python train.py --num_attention_heads=4 --warmup_steps=200 --final_lr_fraction=0.05 --max_seq_len=512
Each number is 128 + 24 x the weight over its row's rms, rounded and kept within 0 to 255. Layers, rows and columns count from 0. The size above them is the row's rms in percent of the matrix's.

# layer 3 MLP up, 704x256, rms 0.136, rows 377-380, columns 128-255
size [ 87 102  94  95]
[[145 152 102 118  95 128 115 108  84 135 134 109 186  92  99 103  99 119 146 124 128 111 104 145 133 127 128 137 182 161 143 148 141 166 106 120 165 130 147 140 137 129 125 123 147 154 140 142 126 110 141  88 102 134 107 121 145 128 153 120 150 129 146 156 121 135 104 127  91 121 192 149 133 100 135 106 154 117 130 142 107 141 120 145 131 158  96 119 117 143 125 127 119 138 177  87 115 134 152 117 113 134  98 137  83 124 140 113 123  96 156  96 160 100 111 144 118 155 116 141 127 103 114 131 113 140 144 156]
 [109 147 128 138 111 189 153 118 146  87 100 157 179 101 120 141 117 110 150 145 133 123 119 101 110 130 120 146 130 113 175 128  80 131 166 134 119 119 111  73 126 129 111 170 118  83 127 100 105 125 120 200 143 102 124 138  87 150 159  94 140 115 135 132 155 112  73 119 143 124 157 128 132 127 143 147 122  89  73 136 150 129 115 111 111 138 140 111 158 120 150 146 148 154 130 117 180 168 121 134  98 158 107 143 136 137 127 153  78 117 133 124  96 158 127 146 153 158 110 145 127 142 154 107 135 158 176 134]
 [128 179  72 181 108 102 134  93 113 139 153 136  91 123 132 130 102 133 163  90 150 160  86 123 100  99 114 133 161 146 121 100 103 137 116 127 160 165  92 135 172  82 121 119 121 133 127 110  91 102 110 154 109 118 113 123 122 137 127 158 106 140 111 174 121 121 142 118 149 109 123 126 131 111 104 111 113 166 101 142 114 144 121 134 104 109  93 100  94 109 123 163 115  81 129 161 129 117 104 142 136 125  94 123 131  83 139 122 132 175 113 139 119 121 107 119 103 119 114 158 142 117 142 113 140  80 119 122]
 [124 121 130 106 123  87  97 158 123 113 138 126 157 104 110 133 136 109 146 114  80 138 106  84 164 102 131 144 109 134 116 139 188 123  93 135 154 124 102 145 149 166 109 158 123 148 167 128 134 131 123 136 115 139 151 156 115 123 106 108 100 128 104 157 153 101  79 152 110 181 108 126 152 108 135 161 159 125 123 160  72 105  91 156 119  95 167 129 130 109 132 140 110  97 148  59 110 148  95 137 113 108 115 121 123 122 145 125 105 135 128 137 106 124 146  82 153 191 121 108 122 134  94 140  66 153  81 139]]
# layer 3 MLP down (transposed), 704x256, rms 0.0765, rows 377-380, columns 128-255
size [ 96 105  94  91]
[[116  97 186 162 149 129 152 127 188  94 128 157 101 170 117  92 137 155 133 138 142 139 120 149 114 109 114  90 150 115 105  83 102  99 124  79 125 128  87 144  97 152 154 160 110 108  94 126 139 153 174 152 158  97 152 135 139 149 137 115 114 114 122 140 151  90 133 133 167 148  70 132 117 105 115 140  83 113 143 126 119 131 128 138 104 173 126  75 124 146 150 162 167 137 146 102 138 133  96 137 132 126 109  85 148  96 144 136  85 161 129 142 134 146 133 101 169 101 117 149 131 153 156 118 152 115 145  99]
 [144 130 119  98 121 150 137 113 108 169 182 119 127 149 109 128  91 121 148 112 132 128 162 102 125 129 146 126 160 104 130 142 140 101 103 130 128 123 139  92  91 154 132 136  78 152  81 145 143 105 143 122 152 124 188 111 138 108 149 157 127 163 117  99 105 101  89 104 104 116 138 151 111 138 178  97 129  99  98 145 140 150 168 133 123 162 107 128 141  86 161 146 135 143 116 169 175 156 111 127 136 128 144 145 106 111 157 137 133 131 137 103  85 110 111 147 100 156  85  92 132  95 121 113 153 116  96 148]
 [161 124 152 137 118 101 112 159 177 118  97 127 126 129 128 119 101 150 130 144 160 144 144  54 114  77 140 149 126 156 147 130  99 108 135 169  92  93  89 151  98 115 133 109  98 107 120 144 104 141 123 118 169 103 161  82 112 108 102 105 135 114 168 116 185 144 124 137 164 124 151 104 129 132  99 126  85 140 146 122 160 138 107 116 113 143 109 118 174 105 136 118 113 166 141 124 128 128 112 144 143 152 131 156 101 127 110 135 163 127 113 156 125  86 130 176 151 119 133 137 160 133 147 122 143  70 159 144]
 [111 136  77 146 164 115 122 116 123  61  96 146 122 148 153 144 144 144 150 135 139 137 152 138  98 137 102 154 100 130 109  97 108 149 125 128 117 139 105 107 126 127 119 105 156 134 123 138 114 136 116 121 112 173 131 179 106 132  87 122  82 141 102 105 159 132  99 128 146 137  48 157 140 163 110 107 103 146  82 161 174 130 109  94 110 149 122 131 120 111 138 114 168 134 127 159 151 129 114 139 160 107 141  91 152 136 138  92 154 111 101 147 147 126 140 179 133 114 132 110 150 102  98 149 105  96 132 135]]
# layer 3 MLP gate, 704x256, rms 0.127, rows 378-380, columns 128-255
size [100  99  86]
[[ 86 156 121 166 159 138 138 137 145 129 133 131 173 144 119 128 116 146 112 152 137 128 134  99 113  91 143 154 140 117 114 111 110 149  87 104 110 116 134 160 152 128 132 107 137 116 147 116 120 126 139 142 107  96 142  98 165 121 108 140 105 138 112  90 138 129 125  94 177 146 110 149 176 146 124 123  93 128 142 122 112 115 140 143  92 141 178 126  81 125 101 121 135  73 140 143 134 104 138 110 140 153 179 129 112 140 134 141 121 130 157 127 113 183  87 118 135 168 158 141 154 120 129  80  89 112 185 187]
 [144 116 167 168 122 114 155  94 146 114 148 114 115 141  91  84 134  96 115 100 136  85 130 101 158 166  77 145 157 115 127 118 103 148 129 103  96 109 145 161 163 125 143 172 138 143 107 133 162 122 150  82 116 119 125 140 115 164 131 176 145 143 146  88 117 122 126 121 114 153 129 178 113 125 123 108 178 158 124 172 164 104 123 135 131 144 148 118  93 122 130 145 132 111 111 137 143 139 137 129 154  94 109 118  92 150 122 166 124 108 157 119 121 139 140 105 130 172 105 141 130 111 119 178 139 125 114 123]
 [135  91  80 110 184 152 170 119 130 140  99  89 161  99 143 139 116  97 123 132 111 129 104 134 114 134 121 118 165 133  94 143 145 127 115 114 125  72 125 159 169 151  92 165 143 132 139 129 105 130 131 109 100  99 110 161 107 154 111 124 103 125 153 162 137 150 133 105 157 100 131 133 165 155 142 137 102 116 139 113  88 161  76 141 136 129 107 117 161 109 136 139 147 185 103 130 128 127 108 120 179 122 115 163  93 112 140 143 148 151 198 105 142 166 119 110 133 111 144 130 138 114 123 114 125 182  99 111]]